{
  "n_layer": 13,
  "activation": "tanh_gelu",
  "norm_eps": 1e-05,
  "qk_norm": false,
  "attn_scale": 0.0884,
  "init_std_qkv": 0.0265,
  "init_std_up": 0.0265,
  "beta1": 0.95,
  "beta2": 0.99,
  "decay_fraction": 0.861,
  "final_lr_fraction": 0.05,
  "doc_mask": true
}
Each number is 500 + 25 x the weight over its row's rms, rounded and kept within 0 to 999. Layers, rows and columns count from 0. Numbers have three digits each. The size before them is the row's rms in percent of the matrix's.

# layer 6 attention output (transposed), 256x256, rms 0.0622, rows 206-231, columns 128-255
088:515545509534473457528494529505470514485516490496517461485471528487485540484487497455501505486498501538500474494489521481455483479508491520535473497483543470464502581558515466477544484504544502499490497494526470480485522452515491498505456530531489510478512465484488471572470493516518486515534462531485504476512523512505529488465530525491501469498505449495452527529489485502456491499514
102:497502430442466534475492523495497518462460485533511508495533541530499501563504518454501500509500491456473538501560511489521500486496491470531546489490530501499514528509520501494531458473452459503461535530487495472502454487486488498520543496468482507510513499479468503455439470485520492476508537506526552490507519488485468493506560511538504468498506498528500526525509531480501477508515
103:504471492471532490531458507508500472520513543473481495444512495530456479458492485453504464494495503513538449455517524542510498493469506473455523531527466521500473519471463523507526507543502505500517494509507501476524510498499525509517482482498488501503480538513503527513466522492505503488475518492460472529496468527520529465455498522526510502479485483504433541482561521479522522520492
110:503492494481545525530523522531536450503495491509517527502533496490488512503477514460500491516467532496468467494453453495518528529488491473510486493521502505502531496498511492518465525495482498529496562511521505481504468511466484522474485506487528445535490514470501504516508499499509468513493516485463479489504511518505517455513502475482513500519489509427531493483509452478512537507488
095:492495484477514513494502512546493477525462509519514495477513502514464516494529489504517492448491519474510484485520527481516474490510501517482478523488478491445505518493505485489475488495445505545526494485501466507491517551502440508525466452495554517481566524497494429484494529538533532540495517532498483530495494481474502530491455498491520531537486494525489510511534467512528478498515
102:506502512495477525473543495490483435474481493492497520519521504480503500488485524504485477485471484557488515450485512467490492496518542516477498516521486504536483559519494483465484479460531516521484462504507512530523514497486455464477500522522511462522511485487495475474500521485508460500513544481468504483469500519513504488510498513506445532490541495515446496545499487490525505524510
102:550510483471527504533486524500492515492519461459483498474467484558492516485491549502491505497508450489464525515534506524534501521506513509520486515501512501475449488517544536489506471471480479497488505493509472506507538448513507551509464471475508530474486509514519488514496441520513473502526459531543461521516528509555484550475467514501554487502483506515492490503482475548503508524560
103:495550527429512429463501487473501538493510494528501483540481515529523446475492517485490504504473501494479515488482539507499526550509448525487497524491474497498492545495446448470483504512500537463484552482479508547487493503469499483466528484490478476484481527485561534468480504513501542541510501543495508466518473509481487465496512492495488471416534497473492516512473536517493525500538
098:475492466489501539568504487531507511545494533531509496506549524509496522519511495482477496487542499525525535499460486437543481497515517536518528482500542510544531478501540481494486422448526478495486487536530537515541504538483476479502469494512494496536500501512487497475473481473475567514501479476455460498505511480503544537513499451482459489491490480561507495483541478560499482474456
102:515515498489538483493460488462499534502493484520509515536474449506445494502534464502501482452487447475494509480462558512455522527484516538520481470523517486537471489532490553485505471492470488482499507493498490476559528561541519503515494491524503509504496489493483469503503524453492480463509494478516487506529508554522490493451531508469518478531482489521498511510542512499493493491556
103:472493508499469511516538501472488520462515513462521508497533507526499503538492500498466497533482523529479507518503479473500448523495520466484490531490481480456513498501515531517503523495495516533468507493543494472512529494514481441464465520508521489482508521470514527511495461494494485492539472474531466492470505463480497509526510454528525495508469492478527469502485459518460507569477
102:435526497552479504485495497481502523510525511489483486486487479508534480460496483475509499505477446475474521565489523554485483515520491516509543452513502469502490518514521550480515504532467506463466509506500462493533523499452501531499478492508502515441528490504525495506507455506509514498503479481496504523486529491506522506478470495463517484514499528488488536500499492567522501487465
094:526501481506512492521446499504549466505551494476457484476516519463503518495495522516516504500463490460483463505530502507490497507527492478507513487519499519509494485516499536499509523481501493513568477507529481448470550477535474496484476527482481501507473486486499488541518529491509505492475504519489514491513493472531488512502517487517544489543481511513512515519519492461535487497497
098:494533477499478527474509499527475544506547460479505484534528512526499476515512521532477489445477545486526523463482488464463495504483503434499517479490502476451480511517532451463479503497511541527503586514493487440519544490511498520469494488508496478459534497524505494490470516541469467490476517538482502521475479509471517545514513473511483518498483478535544498525499514513516458529493
093:528504491492543483547503513483520526514535538472499470487571496481512508463503464535491529480489497518505491486500535452523510493476553510445456504491528533516467541504501488491482551501464520516478496503502488512515509513483477538507496541523508501511510477497506492494469504517549512500518520467466481487507478467484480489473478502500547506519524519501476468536480485485503463457514
095:509493475513542511492455518498471500533480515513523481503533499529534467484525506504516535529516481489484511544550485492507512439477520486522471483512536522528464481492512486510482546507502474477492522523512487519468464486509495506509441503489492504476512506482493474519512493522511518438492492510477581457453510473515492486502544514526516483502471519487483519505528508491554483503538
102:489494518491468486488546510469504532507480490544512464505506512489473508532495531504440498528485484488488529460488541534468481508477490519480485473528543501508506526496545505514513512524527473446504533524504497515503485462455519493493524500467456469515509532531533519491519548516447483497513513508500495502544492503447498500501513472495477518510514536447511509478473528485466519480487
096:502497521515499505492522519476488508501460442463466486558545464525507538509498510485487534471513491528492462459526488518505470472483474476523534574472484506500518471520485508500496512490522486444504540492455460480544525497486538492500511522487524466528511521514534527509468536489489470490516505497525495548490482523469505492511479458501505472487519449492499521525493533502514525505526
110:481497486529556486501482528503474503461483525467515528490493519525509509504554448526486485502529494533501501519487523473519547508550513542514482502504506485494468447478479486463483496468466526558518512498511453516494509478542529529511533501488473494482532476450429516490517486489503481531540453494497519486483514539452504513460479491485538510491501463445494524511528481504473454472498
097:451502491485510487494514519522516491490479493485482489561510501536516477480510531510503483495529483520500476446470473536531479476489530463516499460510504480510498513501496494555511501476478506472436539493496480503521522484452470508493531532485532466544494441512484516551471491448468468533487468460496521522523477490469489482530557487500584474513482520460527493509515523525508476504495
096:476496521467473466531507498528511489551543483444485528519503523473511482496486558534507477493522455452519515537474502488489528447508477511501542543471483499503496550498537470525548536514513547516512479510453518455506503500462512493500479513473486494494465490469478528521537504475490540490481500556492522500503504531530508485468470482489474502512445536462482478458474474510517458470547
091:487513482547509482472499480516508447507513446492482498478556496501468495486509495534514491541545511491506527512517513489486493534520455489478516544481487485530529553502442476489492501492466485479465469476439535501491561505479483488480529521490541485530497477489471492526435514449502514490515465487485460513479492491496518458521486473484490482477489509500504517501516503487490498501502
111:518511507523533432494557434474502514518478508519519494496560529507502483480538499525506512449502524494507500484521502465503464511511451461466446525544484491489513511490489494474490483513502489480487483495489513509504488491450503483486538447507466484489463477523472516479503506490466507554466488480513514512464524479471545510449505497520519500469523519506528452527490530460543479508525
095:484492491490477489469513494505518508512512521510472522503489474534497525483458413479481484460465530567480455496517523529519512488485491492498531534537508491513518520493539466484482497521480501513501503525455498479514472518522488491498492504464509478420523536506513499497557504477505528536564500511555477487453508480507508502536519517511479479520455510505510472452493489488525511515498
089:493513472491461509515473478470458500553506499515537495455533464470533480510511506493519496463486476538474491516490465462484498520493477486516514453449466499480487518506521499521494500473521486458515504512536536506517495499492482490509517521502484519504513486497438510482518476498505512468501461534467499488482504512571550494499499530491516494512519490482512515509555499495495491477456
097:503491498514497545462516488478535468543454474504508519508481527501474473477500526517526507469477502513471530505514481543521506487501494520537504496500491491531494489490475503501449501514498510532480465497516520520504533457522500484543490466523481491492471520500526513502412502513468455493457497497514466531481518535461518457441512511507467517468512562488528505526564481513486500495498
# layer 6 attention value, 256x256, rms 0.0788, rows 207-231, columns 128-255
107:472490547470500497516522509504503508514441435489458481518495478469477473482490499502468479505510516486510452495497506492525505505480493482463527534523489493463490487466512518510471491504502492509526467523509506489509495560524513437505463534475506495480491467502507510507495535462518506536515457442521438511498459537564530527497490462491520506527494575476482493504503502486466504470485
105:550489492526488500460487474493502492463455490495485504525510527476484517450476467527492561546513500529495557474497526461483496466491508522495556532541534529489502500505498481498515515534516553464482464462542500484490471465515496525481511513511484520457512506520517527525537496542488492459499513535482520553492552483470495483469466470531507482524539439498486467508467481477490477514496
104:520484499488514473514527499508533464506479485495459481477497491493516489493512510486499485517521475545539510500558491533515448476498481472480586498517506510523503533506496479476531497500513559493550484483484509492486526507477519442498517516523532512471508511556504482481502488498540500482459475513491554538498486484483483523525524531506480523530515469504513489491495466496516497496509
097:552498435516510510489476472485498495520510515466547518505440501497478522481492497482519475520533474502519504516501479455492507483520535504515493494493505468537510475502486452513556497443532478500502492508506482510531543504498507500535506508512492544503470501485478527494493480467579509469502493521504529514511537478487513469482534550526491472477502496481516503466522518521550487515491
098:492536521512507451490507500554541475500518476522496482522528471462504494481531523486440473495490507479529479513519435594505510485519468482502513475472493469478499527509482472502497504545522488522472470494444486476513496519471488516528497493517504535499514522487479497504496504500481518583455504496516464516441522525508517510483514488502472482510501485543523480532499486493493520471518
103:498527486494479488487479473492516489506499497508513467499463536489494487523540526553507503482464492471577500476465508474457467521501490504504462454515531487523519472530519521529503507512481478536535498512504521491503478522491475493523524513548526515538495491490507512463499477479460479531521472589509549512501455477498507514502535513490501477433507435501483498467502491490501514519503
107:519487513505459495516486526514477481488475531462543500475497505507488513502545466473472515478543535467506491533491502502506529479506521504530499502479483504556532456497518544525470497479463479542478475506471502478499506451490463503495475539468469491527521526507483491494479502492484493525517492497497450525512474523531468501513491494500517507532479521487530525518463521517479561540509
095:521505520501523473494505499497497540524501499549504544519491499491513477500509527494480468498468502512561507524515443506498515517519475452460461508472520495480486527501506481493482474487476490523522536461523487512475491482455514479499530499493504545518511489526482444515472490495530529513435468484511536466479489511510519484529507486475501481516484494519500459503519512490508500463495
102:506492494531508470517465481524491449488466495487484536486495568506527460445513474489487492557472491483517559472497514460485496468457504480466487500568528518490504507520518511503544512457505505470540527485493499481492468512517475502529467528476574490478486484514476536519514528528517522500555501524510472511512522515473546507529516516506537501481531525471540475491484500505535481477441
098:511465470484495504472521495556490515541496511561524506525467500477499467488471469492483478498491464518505481500523508533492514515454519464511488495470516502484522490466460467456527495545528495519495530504518546530495535521481551466468527475522498518511465522512526473480471427467489524502534465536491532494529476484496506495510484550508457498548495481489496485455503510497510502457536
101:496539487476504506502474514476495510470465533480541497499514539512499514541540528487545509460490474484495509488487518514525543517534517533490457462507485503526519483497516467523468495448481452513490480522514504524465457457539477459475513534541541492543469514464508493481512508503522468490518441532541507468525481492502467483548527523463474516438498480517487528482507515503546479536477
093:490498444495489468533519463499516508496525479511505508506483481574515482495475477484515500491499483469502511443505506463511484527513476481490487514472510497482510521502520462494533484504486498460480481517521511527508528537512518503494525477479481496506520472491514495505495494511527501444500499480506554449492542500477485500523561543491499549445508508490479510494524475512469466484504
097:530493507522506518520506519523494486535508514507522561496558485486454513462514533519484515460489478477503492524539469487519505504524511525494471507461455522531509503501488500512458550473526472510499441510482527514540510495507517505494469526478482483518486531474508524532503474480508509459504447483497533481482505539509452463468543491499530508500487501516479483468562512456479479477540
100:520554443519529483502483489504507463504486529526478470481487509507499477497477505498505493542543507540526504464505515526502487458497463542515526489509512505497530529510495532493511524527512505487476519545518501440486475489480486480475508509559521481536471530503492503448486479508487549524507504525523536510480529517477542470564501490496489479487532485496478507504485496493522484524491
095:453534503532503483437508510459482520478476522507468485508486518488477467520495474505543470497453464487497473469480558471481513530493466513487515504468478521482478516451502536521527532521516507493532493504552513483490478494508554500438494510487553534487463477477471513476494495504501531509479473498544490534495541477523492522487505505493510533526486531539497495500481497452520453464507
112:496470519494485538510539487514494478497493481488536536530540508482502504469551465520471471459512465471499495564496453491525547501518534482522422532505495504500500482473499525495484488496459474521484511479465461514504489473539500505510491483490512493521520482467483489522455520460508492507520506455486474456504476503513472501485539535477515507495468545522500503469522509491498523525474
098:526473501496497516526504473467496469513460525529502528507449517507499485442517489541464504515511491456477522528500545489445540485505526512502428508505502504474498468498472515480489511469490476497469522496494523504513493492534529492528476488522507520508490501487525530552496479478495463498556494505500492503538477462516503485469484481497510494512505538510469467505539489487440525509516
106:480517483499484487508524513457514508485489491508482461539483504480503530483491538489538520525535451483491500455506500495555505500505473506503494510532522468468515522500506540499529490550548513450514502495544460523496488499475522520500500495519476502487455514494525518467498482547513517494521506540499516504510492452493541457508448457453484502484571516531517482468426477517499497569449
100:498508511491494488501490491487527462516500484518473458484475509463478514493547526503490501545512477515515492522492523498481542493498507522487500472523485510486518539494474519478502471530518530486507486496496535500485462552446498473492515521560513545503535513496480504504470475510516531507538450528489496515561487479513529493509454460485475526519495507528467497501495467496487499508497
095:511523487484515488488507531481514469492553517526545487530512448515485525523546494461481502476474464512468489487461502496493508499495476548521518499508499516513491488515463490506496521491489526481508534440506485515518520476499464553468493493501504500510513504490490475573505484494503495495549522510495506507503492480478486440459552457487490489471534474473493465504521492513478515552481
096:540509491527458565477506519463492504504527527505527506504517492541496503469473470521506514503495519491442527505493499537490517544517501509496482486486495497464506477511529502489491517530475466495455485453505518557498527512495513530486469462508495537458501510511518511518507498556519466494498480530504547498517529502502525446505475482523496513500501513505548540503478522510467491513514
106:516453538538495550504487521517459473498522514518530520500507501524511498460520522494490498510525512475508486539501496490493534513511488514526487480472463489548505485472491505528477448527436489505478478514478474477516503443520494529489514486540485563520524508454503522501509514525538489523476547493498497504461526522497472462496517482510502501523489501476488516490502534489461547533475
099:516505457493568511544483523489480517472466538500526523521471542489493523482492530503515513531478490504465486487493518463502496484509529527521441497395565508510489509505429458516472508495511478516509483495519496488520508485479508502515510484547468506525504476490534509498484483514513523441519532567502494459520532461473546497505499506506478491518536464471472502514493510491506540505492
094:470504494558490475450486510492495511445507471496507477535541456505513504526467476494506526486480532502510507461500474542516468509495479525480516503518477485475470514500512479526521535557509489484489464527522525510463504498491496455462521472502514516479477558494488465482516505486464466537425501497498575491485502489459488496497502504501485487505488494502529488465469461500481492517513
104:521528528513487521466558480445490498485581478492493477487578497481486519473504517489511508508504506487483509492466473523517493491514465495509512517493494466512447509508524516496496489500503494467506475475480483490509517489499514511485504495512494499482516476512452566503528501549503473539447533497514515526474484537523479511465509533504500501462493475529527497476510500473510449525486